Weights of a small GPT-style language model, trained from scratch on English Wikipedia: 4701 steps.
Each number is 500 + 25 x the weight over its row's rms, rounded and kept within 0 to 999. Layers, rows and columns count from 0. Numbers have three digits each. The size before them is the row's rms in percent of the matrix's.

# layer 2 attention output (transposed), 384x384, rms 0.128, rows 118-127,245-255,373-383, columns 256-383
103:513487494497536486496525518569496554465509493511502476463483483477498546500509486453514447500497522533479512504470513499501514500530505472511458559483504463482468501489482477521458499517491511492507479533532494458513515570503487525511548476495478487498492509502455477490490513499540479498482511462500509500524516447473451526503514553524469469486535535487543478474447502526470517489495
105:495524503514528528473433513487488481522536465529489502508511477491446487496500477503518481515502512501552496498479503450474510496510530506480527516470496461498470495514499523517533567533512508514483461506511438535470515497480503489528452504483491479494466464526447519504548478526514504542490474438536469495498479506505535523469465475559475503500541523516514489500476494475448513518486
103:520460542492480487501483485528472475551501495455503479520494478468527480491534524578487455518539459489552525486512478496532464540516502462473444456508519526515513486512534491503512506490447496497459450536532541522454519487514466531472498508517483513486514503490520506465528524500507474478520522514492484464504478488492494493502497516455504477477508478476519499532487493509502477521516
103:485477494502519442491456548507536487517484470479485499512492529511447482509517531460523524541514497545464511504476500540473503479516514503510484518510487503514482461513532514492467488501511483486523548511476479525495509505549483517490501489509516524491480518503490492514528495481434515507538504467500467500505487543516520500491502496521504512473463516479528489512550511466498551480496
095:501442502504480490491503485495530528474501527575490536514529538476510482469529497537492508519475528483524512514446502503497503475510532508527466478491455507510510498444511505507545495450476484531486500463501506524473497522502523491495492518544490537564495511515482470508478501473503496540497534527491488468521515528468511484486537487492482514501486522497520504492500493520503578526455
098:477511474501464480460503536437475508507447515475524477459498534493534519487504486463508505557535543504529509515493523528540507492504481481530527492528475489467477527556470516490480499535541439521503499543485482493503458511528489457497485483511463500496530525492485488489510466439487475460507512512510508508516507518503559505498518517543503513492492518496480497536510511539539471490529
101:471499542487490472469498538460524493504467552510509492498506503494494497503536489532497474514478557513509496492513476525547522506460478451511488484535445502486504507555464503480470494526459521433479485506501501535515494497517492470500462482497525492526490438529550555523489470490541474462465531495473503508518498462518509495494466493462497494525538532498527513482516495508466507487497
096:486513555469490459539491493505486488470489518542547494497511475489516501491506515501469459449531545471497524465491504518487517472508498523525478481479446468481486508524517481518483524487486523507539515482476521519496536457516503485490545520539455504514472476486501491517540498503506506473537503495463489529494473488523552502497485487511465442498524533441442514508508527477486523522482
103:505498520490497534463468504512476516486491494510510520516475564477468529514503502532521502493503491476533526490507488538510499461501503515526504537513496488555497535469454525479529518508504517514478486514459503512492476495510524504476495511508485499511521511484480444539494474491489537512498512497534520484496533494520466513538517514493518505519529505511508546476452476500524508480482
092:464476547516523511522502496513483524491481518475469502508536473474483489501481468471500499491499456522513512494459507487475489552470501507483457479476496484523510470493465488522488529485492459526483518465571516484517510543474529538474486499505493511510478531523487521516517524456499529493541501471545479488537521532467518538511543484464515509509513495482511463484487515534488472520517
104:507482561517518520507477509514530503541489510473474484475504550505514503525495488506497477456501485487483517483490524459461500531516485471527477458511525510530482469557510481517474479509491499516489497523502485493498516490542467522505530530459478510499519505463498532524522526516495528529515503494510546513538537497492469492508502493507504452520500481463552489519490514467536475494443
100:480516453506494543511504497505501485516538467527528470516484503488474473493476474530517527489508478490527516556570510483492514480514514446501487464522495500509508496501466489495529507521496503452490501461498512485539490507492513509473511541498525529505525502501485530522470487480511472509495506465518499471534567532536506473519507463482503584490461519490508503531496473477522458494536
107:510480510493515508515538492508491491470496501461452501508504508467512502548515493495484450480481507490473506506497515534483479485484480473478494533508471487468521473457502494477451443492497496509499506514493512497529491510514476504437518527523497515535546527516495557475514533494479489503526524551478518505477549529516457484511529507467530530524493465501503504525465491492504476515545
107:512530489477484500484483532501490522515482498526477525486509449533493479494477440458511484530438575493463470495504514532482521454518517499524538529508511487508488514503459496500485511492508517492510511483500484471524495520504512477504499500500472504503448529490507496459485494504504520562494509490521518516525538525486494518480498480537479486524452539515499488495515502494489526459495
101:475485484447514510495526476522491530507474494492471508500478538460483469503487469497512475470481504483503496515541523509523487493457441489516475499518504528463517499516493493533505528511525507485517482501513481474473495448485491464506523492464496521510479515463477512464496507473533471463468481525495543501537532501485480468506531507480518498492535485534492498503475525464573491466510
104:485502468502487495490521544498485443537512498491511478462515533515555501522506526484498426479511499527510482462560490484475476552481481482524538466476548503502492515498544480520480500477472475531499496472489523484528484515490481450484463483519468456462482517486504530509485525484515537475444528468500566504447484519523524495533466512499539495523514447466457486493528526489518497502513
100:513490514454509519499481504501529486505478435475493454467470444483497512489500491473491508498504491495527514544538489491470496506532549528483475473473507517504516530455476503477477489508506529502483513532546511528514501513488486518515509511490510522514500455476507531481530495487516488524503491475483531504491510498518474503545532499477461493494506472461555517477498540494531463481526
099:496502506545478497471469473485484524483521443504491486485524521459469528481504473517503555485546487459533516532533519496482514516510476532514518468457516516519485466487480496527511519496532479532517526487486519470494513507493517528490498499479506496473496516493470453458532508520481521492514485513473523492481459517459520506476497487470511505493503532473527516490459531529549538492525
094:501522454456465479533531527544513553519526508470507487508476530467461472513491571514483532534476496548451485532547496442527478553493489520518520527515479498513515475540510491495503444512495494531537523518479503441498478515474530529509517507451523515503523493494545508513457480511497508493482506523521486538494495461455475508489492469481499520528487523511543494507523469490496505494494
104:521482462536506502520519514548501439532499496525502461529510509492558535483507513492464518500516473498519493532463481462517494529497498451527526494497523520516521455523489464560512513483553477452507523505523526490482538509497466516528530550464512532484524514470499509457493529526490497486501494490508501491575481511485543504534489475536484441514509488511512475523484488516525528492536
099:459489464516504520466526508479520474476511482521514463482552486508481463470508544515456523519499511473504512517527460481477506447514553496520559516508455521488465527477550512477483484528534509534484495505500516497440501488447477522486467491491523473538504509474525511506531493493493474517499491535465504503499508480518468516502489467523462530490471501492466472508527478467500530509503
099:497488506506501456476520491514513509503508501519547564534485483520522514547478478514503512566511442513475477490486502522485518484499536503509508543490526498474486499467496494514511544518464525435502531485531476496482509501508550476504521496526473512495520536489529484522504482555530466504514543491466461493481490452508529460528459509524510539482522514528463524485514519521510496478537
088:547496502493474469491463530467466491484503530508493515494481529510505486492525509499501492510474541495488497486488544516481493493528458547517524543520509524488504487477546499496531491502539459538514551512522469540478463487470518490462456504491494475483491518482465475483477534532474524483538487547472512533509490496492558512524477499485487473473500443517471516480508503502484485500498
102:469530467509451465490513497465521521526480551510550472529487506518510490489485487534510512502473508534482470484517449450498496519460545492520490491526549491506472500488510493502497510498516513470514524502472531496516488460484453481518460469477496549490491500477505462503497466508484488520484474519472509500506507441473525472498523544498494498513478494475494508515539493502475483526501
098:493490498497552538509536485492481499493469504514499478480487513483494501469487513501516514423487514502500485505526527505487528487498518486517518519501494522458522473437508527506514541521517469498518542509496476520538474517467490468493493514513538485519540469526461517548491548496506454528503495500533476525516511500537508493498489483511513486467528497490478481527482499508502521541506
102:552533511529530517476540476485462527541451522492505459497480483531533502533509486530508522510487533451505475510507514468503515513506513545481496461500526519519475493500493517508474486469467515476478468508533526460517478518486525513484488474501498479455545521493524444492446514495454510513497519517490477506501504501496522553492447487451469514468522524527514529504487456483475446521474
100:486532543468514507473483475476505512484514463508442464489471482473461469479530508489513500521542499491476527506491538463484491471532443524496476543483483510480482477510467506500515498529514518494489503503505519499557487526469488527490489505499502475502452509510459471520499524479451469478523480509486497480506525503509504525460498533525497526506499525515493511511518494543509503472531
100:516499546501527490518522487508475487510551538496467520510525505505430505493514514555507499480490512543448523506540478476498503530473508474478505516495486480491548453494521520506534542475483534505436485473502513463516520462560502537472471489509516511486487472528558488505455514520480484483470512488526526486516495514473460508480479472517499491501500499537517495502502500457503478491491
095:466486505471507503554497479553499503494503471492504458487518515520515470508552526489493504457504472482551456514488485513471521475468501534488481511539536479468521510488500462512523522479473530551490490502511513506509497512495459520507516531502461485512487524461509530520494483547505507471518534508490506481465552543561494510544502508496520495521519450539452513513508515475511472508508
105:537490526503521523414501494476495500512507501513477522506519470494489494538503518460538489491498478490504476498463466525451498494480502500514493516472525487518488526492508498511501515530493513486500492497507506494484502530497469547496472499513530459494464538469491478488507496494511485478501510458487519511475539477541483458503502488483558533506509508505514547495470540531489527502540
092:490509508498525451496465520512547530472483511480505538525518452539491477498455496491527476518485595519494479488520493540494497513507529486453489505503509503465507463457550507515469475535512507516539480473536519508485487457506536500510488450525509486462475495517476542497543477495506439473502535508476537528457530515536510501453490478493547496511523491528452494472520525521448452528507
101:516526485495535499529505489504449532502551540490480546506503508503522496507469515476489475514476470519471494505510527546525480510487502534508440499496513475519548458505478473496455498525512517507497497515502476489508480466517512485518486458471492534506518452517499489473459492486521512485505511466527466500502488486509551486505501521512513481518473517460482557517486516524489500482513
# layer 2 attention value, 128x384, rms 0.135, rows 118-127, columns 256-383
096:487473497489482511490510509497475504479518519503532549495489492474517542488518467465535523453479549502475511549494495514491525485470460523495476479488533461427520478531504494474540545513490490498494521494535526504496539523480510513489506510499502480482497525521517489509469468529492486488469501516497486495478457484515517507551464479509492537490478461467517482513508489531524509518499
102:476454495508507506542541502498523493504523458530501522471477542488494451508506487491506486485495501521501517492495463523478539482470474485504523482461478500529515530489477472503534490531508522494473551477488478471487493517482502529530471512505490490523497525504460481468525481510478525526483502478500507548516495429494511491456515493503498515517461486515535522479504485518479503496461
099:513513478498508486547496509524470457488452521530488525484490473465509503504471464536488507473496493480472496518546519503482484529463542543507483510503480529518520493507521481504488530453502502531530467510488507530541545492497491513506460547467507550484501517471496491497508495518511499508493558574518496535464475507498478459458524502547495508498500457512479452483522504495516514476476
099:498513514523479477479491505490538483492441446529457490469423520495500540493494456530472518510525518543494491508495555462506524481522497440483544478481559506439549463542494546487479482493471487539483486483507507522487472469445493514494488507495510524493519519520552478505489450512498569551533528494482534504481488499531475513512497490497499514509472500498504496489553493477486507480466
102:503509501542471543489482476542497504500461486538497517473554520464486500510501475546518490459508465489513532535512546524515512524502478496462483482541505509469507471510510512506548488539490564506483507489486449443520520536501468519441511460538482506488512483477513503539522493479489479475533497478492503489477471465581522475470494504511523466478476516521471515498496456525506482529498
097:506489472509495491495530466486468558484473490524476495474458528542507500443503524472525448488507529490528526500475533500513483462494549491545517563534490491504486539529499502442525455513496539473506536491462488513492486522501433559542509522504510480474481485478523496535542540499477514507496503529514536500533530576495509465549523469513525521485482498501477483507506513559517536536505
095:460457507487510502496511510482500549487548531494471472509516511510546527484528518473504485527489531524526462554539486507516504453445435473459481530543523478490504473519515496473467491500523527502478464525513458509518503539496505490550515520480519539465540480534481521535502508485530510537483468483504467504507517512483524484498452519493496530517515461498533525513503481524475510475504
099:525481519529487515479484484524489522521459507490488482503463531447498493517498473523449477440514503512528488498459530514534506482491504506406499461517556473521516532494509496518499530498481500476511514516518471477477450474555508512509502527489558458522505482471467506538511446544526501528521501499494479487490500492504510488523515510461486481466488499458454518488510494502503495507480
100:487531526520474521480502473493536446541464509495518438491586486527487481516529458468484487542525507528542464505483497559516472457480523517527487483482488516486557484503517500516521512520534507526533489475484452492517502472510551515500520494485476507502520487459494479527485517459549526500484551520457508498449488515482513521488535490478508514495504468540496461458494507508488495498498
098:486516463489497527530444493462477496478554492543438472533481469522491506523507480485510529497517509498532488474522481470489506465506500484541478471463526568496527520536507511511503490505530493534527503499476495464490525481470514491479516516519511483486476487508518476521491515521512524506479502472494517504529511517529518554496507501449483506508502517497480505467558493531488516517512
# layer 2 MLP gate, 512x384, rms 0.153, rows 0-22, columns 256-383
100:548489507503475523507524529503465475497505539505505474488500523475518502474522554484498508524466462501522536492451506492480490460476500476505516455460543513457526518553502495505470479486455515476454495530513502484491497490523516510472529489512475486508521481522490508515514493475507505453479515520492507488457501515452548481497506497482494494536537471464527491463513490485478520535539
097:536500496499503525499482494493493473464482469501553510565473479473452508489515495519514520484472516519497508564510497464454485499540453482474460482470501509526517494512533483501490554495486467529547508459465468473508525514515507498496463494500512563501488512499485531487461489500531499501459479510481503497467491467490507492501504494472536490470533517497524522463500447525481468458548
097:504505525455498516517502507506517497484455467482469466487491517527490446488512492496489457477518510513516512532501475507466499532516484495556514499533530515505495493509468500504514590510465461521506497514472496533467463491499511544498476551480515505509485519464509522495454501515483512511503533530488539513479530499493524515479486478469469505490523466490504545565547502501501480501535
111:490504513533505500488530552520521491502507491481519467476543499553464485510482471500511515474473522451519547511482514446448526535464512478489507534505521494496478458514463509515479506554518534513533489483459508488518554519503551489500505515489410466496507496481515474471515480492508574537530468473490549497505484487478522501452502528515473521478505467470556490557536535489446479483518
099:499507471469509534474492513505486506553469508479518518560511476521482505520478485513512434509524533504473497495468476553471466507537517452457494475525518491538495471477520504471492510503498513499516510535484509511530499505529507511518478490463532506513478486491491490546497498548533513510530501500506508493488498464509477515518494551525498512478513471483485460498470461471471541499486
106:546475531513463499519547531478527467491486521481480493504442507477508493512482496506510493494526477519525515530516522527451526501489495528524521502498470467465523517494500532455496514511511471525485483479516495485528467500508504499510519529520528516540506506530518480520474550494538480463542488534494529495511518495502502518488486437513527479479458481465481563541505470532518481506492
091:488483506553513492491492485498510489472518498503513473483523495503519478497497529513496514518464514496536529488524503503553511449493583515512468529477483511490501535486515469475526509451473505446469500481493464468480473480513498501495524492527486453498499525531506505490505503480527482499457473465494502498540505516461484498496503457444495519510513497533492501489538502473480453468521
095:498489477529503469541521537525494525500496488511510477510457523447510460477526467539535546502470507474529459477504556490503485546516442498532497469488507498501484481493531491478499464489515527507482488483468500507512527494480474459509528556504468531536494499516475467495454473499505482504526535502522531471484458530496526490529558533500507501538491466499530480523557468518493485530496
106:523469479505491505493508521473495513487509483499502505490471497475437546473550501487511547504513533470476487506472522541485466507542492451474467500533534548546508511452497511493484512461508520500547476517534486502526497465495483485483533532511478486504515448466493495480539492473528490486504490467487502510490514497518545456494545537479515492493511494521511531515492553518443524505522
105:523495483502521488514504522482493542506465451539484474514487525493483521475492529537522473492548522445482508495489483494517512537518517502494508497519560510478458502483547523488488479452436525536508499515452525507528478493504456493468506487515477485500498515550492471506511483469501483507473489518482498502500538517477469528486503495517530487562498560452513500506495496498503486522519
104:473478508482481463512539504453473525519506477508489524490495475523497505483441515489497490491470546478500501473488461506482487530493535522487482535491522492501462507462524452531473490442464545454514512527459460504487473479466497485505488475515481478499531483506453525549475494503511506501476474477510513527465508517496466518533489524517553535519483515519525496513482443487486477510459
094:500495548498471559512480547515535507540476532493504486496462491454491519493452530501478508513505492505505501479553513518485530522522556525510508498479469508446494476523488485512547530514473500514472570487471540509494488482479488509501474486525484497523547481466493523505496470514513468506491499488491518532490458489474484457517544494511464529558510464498526531547541508530489496520499
101:492514500513493507486481537477526478494483513486498482509513565488527520536486524467509525480469485550495462484482478503570513514500504481537539535485540518499529487515533496534512518519532491510501485520507504493506503481429481501503484500515524500498480530519513514483516460477474506512463518558496531525497515493493473519505513537518451506526490532521472479518472526507524495466475
100:481522469490479543521492517495524538477502505483459506530503513500499536515499544497478476468461466461494521486488491496525497462482524502512460529482487540497492479521518498552468535518514488546484497512482522457486480509485485545469463498510462495492471481516493413509494484502524508470534490505507489484522501548440507491421555543514520523487532522514494439488505426489523468524498
107:507514483503491517523507511499466472444506499531495463457495519511535498517458517472513489462473475519508521465588480565518501516490514469474528487496525467540504514495506505516500489502535495508472481476530466540493535493486474504486439450507524460508495488484470471498516524468511533480528481520521495479519538465525522525489438480531488492516535489474486500488544482497505485479504
098:451482470554508509521500527510502523471501502446519512508529464453539474484451481511503494525497490557505500485480480491526488478505482459486472491486495506497486502501519524486532473476522467501532487524515498509561550473497486511499516561514502530497484528505542488508461526473462470511486512465492465507491484484474508517475514453504464479484492502526496450508476470501503482492471
096:472494529511484476511517531509526531514513479511539510567476472514490507499473544502439510527495501489473499458510504515447486511495527488553514444523527478500461538515473511477486523512498459521531477479479438485459490479467524507514511493491509485479473468483483465527471511444509467493500513485462501498485528471472467469489544483499474536521464502518509498535480484529529514533489
097:488491493507478477452476511503533537474464515583506478524518494482473509488499477508489514494551498514543495471482533507503481496514503474516492509543506527505526437470461500513547498499496522477464505495538469526488511515497459510504517493486496532521481480503542468508523506526508453527512526515533474516491538493516495528486511486490495524446471534490491475505491466492494493535526
100:483481491497475506447501490514469498499477465523518559482529539514506488507413485516517496481522514499487482495505511498484500481491468517520474505545507524469512471444497478524489503544499518444492520527503498505500496452521501466496493538484497487494491516533541478504446496484509489518527487501532514467513542491528533464516495509511467476488466473449511476505515506478485507550496
098:509485499476504528476507462473482467529526428491506467496469463528489489561500505478516500495469518540523520503543502479472540478487479510518460527484504513507496509454489471497497515480486526532467467518504455494485514582507483525492488478488475494515454477500504484537496485487530482528517562547492498473508495485505512519465467514498533447517503465483485492497472477455481493490477
101:456492477472486448530525523481499525540556483509501503493506521479513483520500481555501464514504485545419490481527489513550453464463490491485497515534502484535514474510495487498487448529466491443495478515509490463468451512472504488469510500541496472512471517489520509523506497517516495517517503475479503511517493532529499495528502443500510530490473511541495522486493499532436530490528
100:485538553469466563532480547497509483509495465481487478541458465446494501500472483475499503496474514530500517493522484482514453546510455482500505501555515499493499521498528508514476528537534517458479515533488490515508527482502477508536528550497494488488508501500528486510503489496486487478520430500498540529539523503479484518453523531499484532478497484536519463527473514480503511529490
107:474464485482500511468505460454512468466521516475507536558511508550489480496495550474492522499507479506510482486518528546481490469504493470513524507535483460472535498546528494525489512484483521552481501480504505506482511485492546463499523484520457506517507454462507492495496477485529489524502494479567468528467521497500474544501445537504486515476507525518474514476512483477517476493494
# layer 2 MLP up, 512x384, rms 0.16, rows 0-21, columns 256-383
103:542527504512479522510577514514495495546481553512500493524512497473485495468501523511502450473489490522511489519487462508476517491483522525530540505474541494510518500478518438478529507431497484475510490585559487541493495508519496550522505508531489479486491532504527545471500461512481485466511522520517502521501480530495503452529459466501467484540460460485479477524492504511526488516498
099:497473496506513504469444510497479486476489476508503493517455527522514520492532488498483501511504517553516542517504519481476528531493510493553524504522475478531548524488531551507520503526470489505522452477488542526498487518477542493514499451483508519514476522504493470491523505525502469488484546444499518522481480473471518488520502520483471522486508465468506494489511496480496453506508
100:524496495517465469506491461480482476518549466504518476527498501531499517500512522536483501476483485501446457531512545515488517484506495530480504502499505513474504503515547484492500455519485504517475475480440497496519572481453477489487531541514542513490506466518477530488526458501533509508571524529488487501458513485480466484532508500517552488518465489495530466490504487524481489520509
106:472476472499497494532494501500462515506547532506472515523500486475436444479463474521499501548445488540464512524503484495517516521504520486471443525544489487488511493476486485509484497489518455520496478543479461488464498493503493503514472449485473466441513515525515520504539485484521495501464529440483527517528510488521494463500496492519502533486518493488491477504543550474517527532515
104:482460484515475503513556485494514517530476511496489522518510509488478486538502514527491515499528472501467475465498470521503515532448482508488514485485505491559497526453561462503500527482498507504527508506499545477494502505486508515529498490505459503502493477505481465518490527535491521514556539525480499498465539511535502490531498541484456518508448536505492555463522455490513512441543
103:531487522502474485507555508483531510434518502487462518510445469506488481501513553509494513505515457536486508525497498482447547468480479499516517490447501500509515529492509503512531498517487471512479507477553500510522516550474529484501546494522514530491480512499528479517448489458500490465486510496550505503519514472496466533494532477503510513533515481527463486531493490483505497521563
093:544511543558494528547453480489533461535484475494512529497478476514500542516505484511507478512486500531518527493462501577505504488512480524515464508517511472504519486466554515511523498527489544467456474502530507522510480503485476472491511530505488474488510509532523510489458486500497489473470499548491535502489499545495486474486525492470551517523486525520488455486545498504493475497502
093:476532482451507506494489489460503537524544509508525517467488468471504509476541472493482561483515490526509501494495499545521476489486482506472521505476503516535517499479524491513466468549527572482532520495460496487521501491491500519467512507512509518497509467509488501536478465498498505439454516477511527565521522533443512520455526524521575480451479483529520475488483489497500519451504
109:480514467499514513515515452541491483467483519558469508471522503470464515449500472507524541499503497483483484534494475493516480504502486514509447494507466473488499504540501458497471504497462548500472482503526490519492491530512495556528476468517499479496538525526491504491480481520535521498450531535478493481507504517504492545514472527508514499490530478523537536481490495543514479566503
110:537484502526482482476476509499512496498485538476494498532504521533498493512519556504499504458496513480529479502495522490493493476535500484523499508491499502498502460478475502517521494532520481504491504501499468512549519509525497503520492520447508514483499542539508502538539521463508495526470516506515505557520497493494564467495538483514484486497520495528488502502506506497448493506507
098:465512500513496462544509498421500519509499477483501496493489481502503570497478525485556481513508492506531504540525455481527460563534547535491513532497501515477477495491493473497483488488456459454497554523509479506515501465470503533486482473527498483477499505534465501535488479484483503514444461499490482504497471529440507502506513504513507505468499500517497506513489456463492444495522
096:505467494492495479488486488555489565494508473482489446502493495486530493544491476485480539528540469534502489493507518510444486480527467492491488456506483501489514509489518491512508505461479480526515542470461470504469489494519532470532484510496447485486488482505503555544498517545544495494516506499526499469491513515504447515501511503517523487501461477555500516457546479532513506513440
098:482497459469497473500444457498469540517497512487483505485487536515508475501476482515503479532475519480503488463506499495439462441478448486497522516471522458478489479469501488473478483503480474514536461511509482525478503490519498527444464437450539550517461488518467481508506482495451486543511520485522509469505545515495502545514477506509504494497489518500495492489469488480501475478538
090:461489486578485498516510490486489555518466527498478507527483494516455461506460505524492484495460509510454530467494465498486477466537523517502529502555523527527491457508473512513528515507521519485515523499513513514503502494512490481497547474515555527523486481494516477498547515523497494493508533490540472511500520515502525525468530479492463531540510504550547474448506511475486461481546
105:475499466488487468503491491491477527536485547470522510505475463558490489556504538488534538502502556496492506451536540490513524540497476482475504475499503499495505509467507462513524483470501483489475493475474517515479489498536518503514532534476481527520485512527498521509473484482510507477463492488510485468475503519518458502483490574464527554480459485503518480499519516495506475517471
110:494485486534487520573565518490497483485519467463481504464507502457522507538505452545523509556512493526527521555500502491545517497452505503509487490518508492490535506466495517442513466532474516489517526489532481488486532512461461500513506527516507502503472467508563523559508508501455518508511495484491435509493489480487493465485513466472497521500524493494499484503471508513542480465491
088:511498498544542486457502512513495534520492529506476504533522552507492537502471507529556501497499543467483434444501498518510468489503515474539475500483500505516468542514481494519507473508520527504530543508457487501481488491526524537492494463527509513491532474451446478502477465522556517532490498525529539508483512475493501509537521478541492486511483476475483464532462486530499502504500
095:495505471485495522523451505522553524474563469477497538520529512473503498502533470462479486472501469471526528528514496523494458496498494506542524534508482497505519479488513499487503522489460504472448508514510507510547478494463484531485535515446524501533502501526512485506501520509539488480468506481486535491497509466492493478495436501522528503522513544480493499505512505454514533496536
098:509518510507513463502483524513502484529535480496497491478493515511484505519510518510536493518469490512538506446554472502471484477465511526538501508475504465486547500481537549501508495490480487488496504575514497498488509482475480529459450521518468481512510497468521489523499555553574508459479505511448494511504460493505487483492499470487549516481579540553509515508523506503469517534536
095:487464476487484516519496543511519540477434502501497494527491466512543459577452516496504517496488533532460502479482484535476499533508480515506521502472524506462482489494507488463528520512506476514495495481510507483493510524491452527498468504552500480500462478459456482494516506559530499513550513509451467511479428496469494498505513457524460532520514495527496514491522518541519488503512
103:540521531503521530488506507487459470520494499483478451495479518510511559498484536473481493455497513511548478485519493492452548532444509503536469536497496473512460542482495490533495483494491509546485525512483496497539488491558508503518521485494508503518530495508505488510501507529477530474501494507508541509461497513464477485480479539505505454475497497488500515528460507458538499499508
102:434482453503493489476515482448466479493496540528486503501522492510506550531500530523521485484513520531460481479489527503501524481500513493513498508461515474506507478497487501515508500509429486531504488519480502513506476459487464485472468471512506496501447510504465487466518468485522450527485515485535444479517525466546503481498477464478521499517524537463477486481501486535509475540486
# layer 2 MLP down (transposed), 512x384, rms 0.148, rows 0-21, columns 256-383
099:491484531521529536472527492451521558496463515491544506476513478502529530492502512508487490508522499479475462497485459480503489456529492509509508485503481537515532492519444527510495480454518496501489521480450512426495542448511524497452516533497535503511480511469500462519549493487544490560532463476501509453477470494543454495514481473465506490525536471525556507499481540494532521540506
097:522507527482506484513530550530509572523517521481533562486498479540483485519497516523551490519497511507501558481486489476478480482529471504515522532483491488494546491511512506498517479499485511508456522495478487518569480514508554502503402454496478523466501442501476516490523483484504500503480477480471523499508552485479523532513492478502466487473508447516493557519517511517476489498528
094:508507526535481503484507498521513526501502511477507501467451515462490500499487490512514436506530515537466496536503490510520520531470468479549460513530514454519487499512492459540457515440484498506470496550497483524517483508447497498503437484457461529453524507491501504511496481512503513495467503535472513495494530457481498485565501539487480484511503515477455494482471500497509505505492
096:461473508483497509531491531520512546506458538517482495536493518558441501519515465503490500498471483514503492506453541496496499518470487545524518504518464514481488512517477460507518495506456479491534489522570557498500557521470493473503459549540516466469464541485542499485491524513490497513551486487552493511522488529527497508505463477483480542491478464514504494496461455492505468506480
105:476518475525483481458523517480554501491494522484494478515532456520499483564568512456496496534479504494465489480487455524505510492534502497503501479478509459543505519494567456469476491530453511487504494507532495461453502494527467472525490519476519521477477488519504509506478524503520492522503463514499470473514540495517495514521512522529524508471510539520541486464474536500487487483525
095:494510503520520484496513474460459475507561486521517474502471539474503469517483488485501534532449499511505461501546496451484520517470535534476515487522486509512519503457511487512503493470511527496473502533511514468463490517501551514525604532486477479515473528490454468519514538486469497505516525508485531500490518515492447508499494478484555503482476493446492482494533524534501448555489
093:479543447518505474545492483457511486531480528469491505483495482548529472521479472474491512511482558477499500514491502480509536490471468472495522497484497537514474500505509501510518480482516518502511463526505490515496472485524478506512516484506444540491505499497474470492519468503479510504486495498539474536511542492447500507472502458484523509490519491523502524451485521500525537499455
093:442491484504504518515498521518488503488497509481534508491517516496535497497516487515527480497539479515536502460521524503540466534540559519494486489456540491526506504532541490502524532480498455527426472496529518470531510532511531475522517488493484504503470475466536507487498478482485525494539468509501504500464481465483520466526479455520523466494473534509472525517503535464521480483484
109:509500490502533540452506501477501508503448472474515489495491433520466474549475508433529508511476492527488533493495521499496486516491492504530507505481577493483439497486498503472496509525503467476529515513492452510523453515488532459511543445505471522484564500504508455513494531547454505510489493500487569491487501465471474474503505483509481520517482523459506475461509489484482523520530
105:497504470533453509502506517532472506518531486525464465531452506532530492483528494551489508510493469532464528476530497532492518495517484457473562514521516509493508489503513528479493499493533496475496498479516539445467556468519495482467457484476529475498474531523507514490489500464521492495484487547525483527511473493531478494545475483502505484481454501495489483507459504530523470468517
099:499460497504505538494511513516561471532520527539495505509516472470518514488479504522505521492518482516513469483520501528480464506482500516449507501469528492547499562504520521487485508492506506523527494500488503496523492508511470519508500473539486529467472491505499542465483459505496475488512481465512489484504488522517499520488479531490478482500534494514528474505516481500458525529506
095:484506518493525514502440481484550471451482481490467464509471519483454503474480476467508507516532470543533495513486459501467473490464479493526511462524477497547555498497503506500502495481549497470506514489501459511451514463487500500517526456441503493525474470506527555497525484517498487511461512502487530518536508471535481516454484475490501518523494502539510490510499477533510484510495
101:483491546500527421501435496500505500491530485482482484501489542516514533498501511533518487500501501543498479474471555518500499466535536502510490489511552493468471478481421477525512504461488480515513481543503473546460472496513510519526495484455532500522480505461531505491488482510472479488518511509524525495489510481493468525476471467477529458514454482516465514504451494526475530521488
094:513524498464493542525494556456496520500485449510475490470478505479483508473500531506514496510532502515491509466498470493513486472484504476501486478505462532491507467500453533502478550505501438530490499502482485489520512507467473500472475478510517452471475505558499479475496494494492533483535527492518504471520489536486485454448503546483556500505502513512498448486564482494493470553494
104:518518471516461478519492539454522531533524525524466480527488484480473474497519493523477492526529499466487501521469473471493484507537494492490470509482443523496493520458532531529486477489463525483497501505502544547497467514512492544514506496476523494523505490522517520489481437492507474504507505493500494483457508541473505485481493508477533480468471507490472493497495511571521490507491
098:524492515499509517482478491504482478470482503463498479513474439503484511508479509482465496510521505527493524497469499499512441482491491499503491508486521499505507527462474485516484475536514484519505492509477519479449465528484510506536534497533474531509483509503535442500516517505493570528512506464524500511488531485530546456505504483499507517499508492494490477500494482485453491512488
095:492510528517553458482536509493489485521525485498457482492498442536486511476469489532523509468467526491463513475493479508513528494493537495535485474515489496495465465518464477510509499501507462507458523507508488522446486521489503486512577496488504487495486546463488466485521484500524452522484500517513470491512515527457510456491513494486502513497500496519464494522507496545509512502471
104:530519523498491516508510532483508513528543490538524481511491462466512502502502554488529476494510535505500458487510510530537544494463517485457485492508471500541508507531496487535462494491482507505530502482514466484475474477476536486513447470519455492486480486529530497494461478481482466490508513523501497474507467481491549499465505521545503485506494516504442497526476511478479525533508
096:515486471535469457506495494508466503502479560501476500500508519480506496549491474547511487503505514510487485530489475498528450497501525505475488515525482473502559492453507551530499521471498524480493510568471472512522535534489516489484475513517532458565488544488548530511479497494476486517533509490488532498473455476473495484448536500517518512510506476490505521502523486473525533544494
092:504526500488487445495481495496504491459499501522526496487495503510530497508504494491532515480465461504553528485525517471489524550485459504531533536465500467504478524447475536504476511491500524492493457506473476516481525504490552478507547543536497464513493472504495452487486509487515505531564482511521514498514476533550481482505481509500537479458509485514497506512507513435505477513491
099:518557479462471507460470520438490475511516535501515460494491463501515465499469483523532504510482523494524543479484511485500513493435503466533511533495480502493515489505523465459487485456442474541489493514483517513492515506463476480485552497510489494496498484442462500510527507471498519480496492516487512516453534490503497526502535498511494466479480498476473511502454474417514480540442
101:521511517504450478483477528448494494502522504552530535525497472488459509518517471519500514486480499458520502506525514490473493562502529484521474514490481516509494562489544478519542481516507527502529559482574482467530528510495518493504503455524470517505464521542453503515529533484532499523514521513483517509520487518499546546504474509493512471482509502499476475494491481484444531509510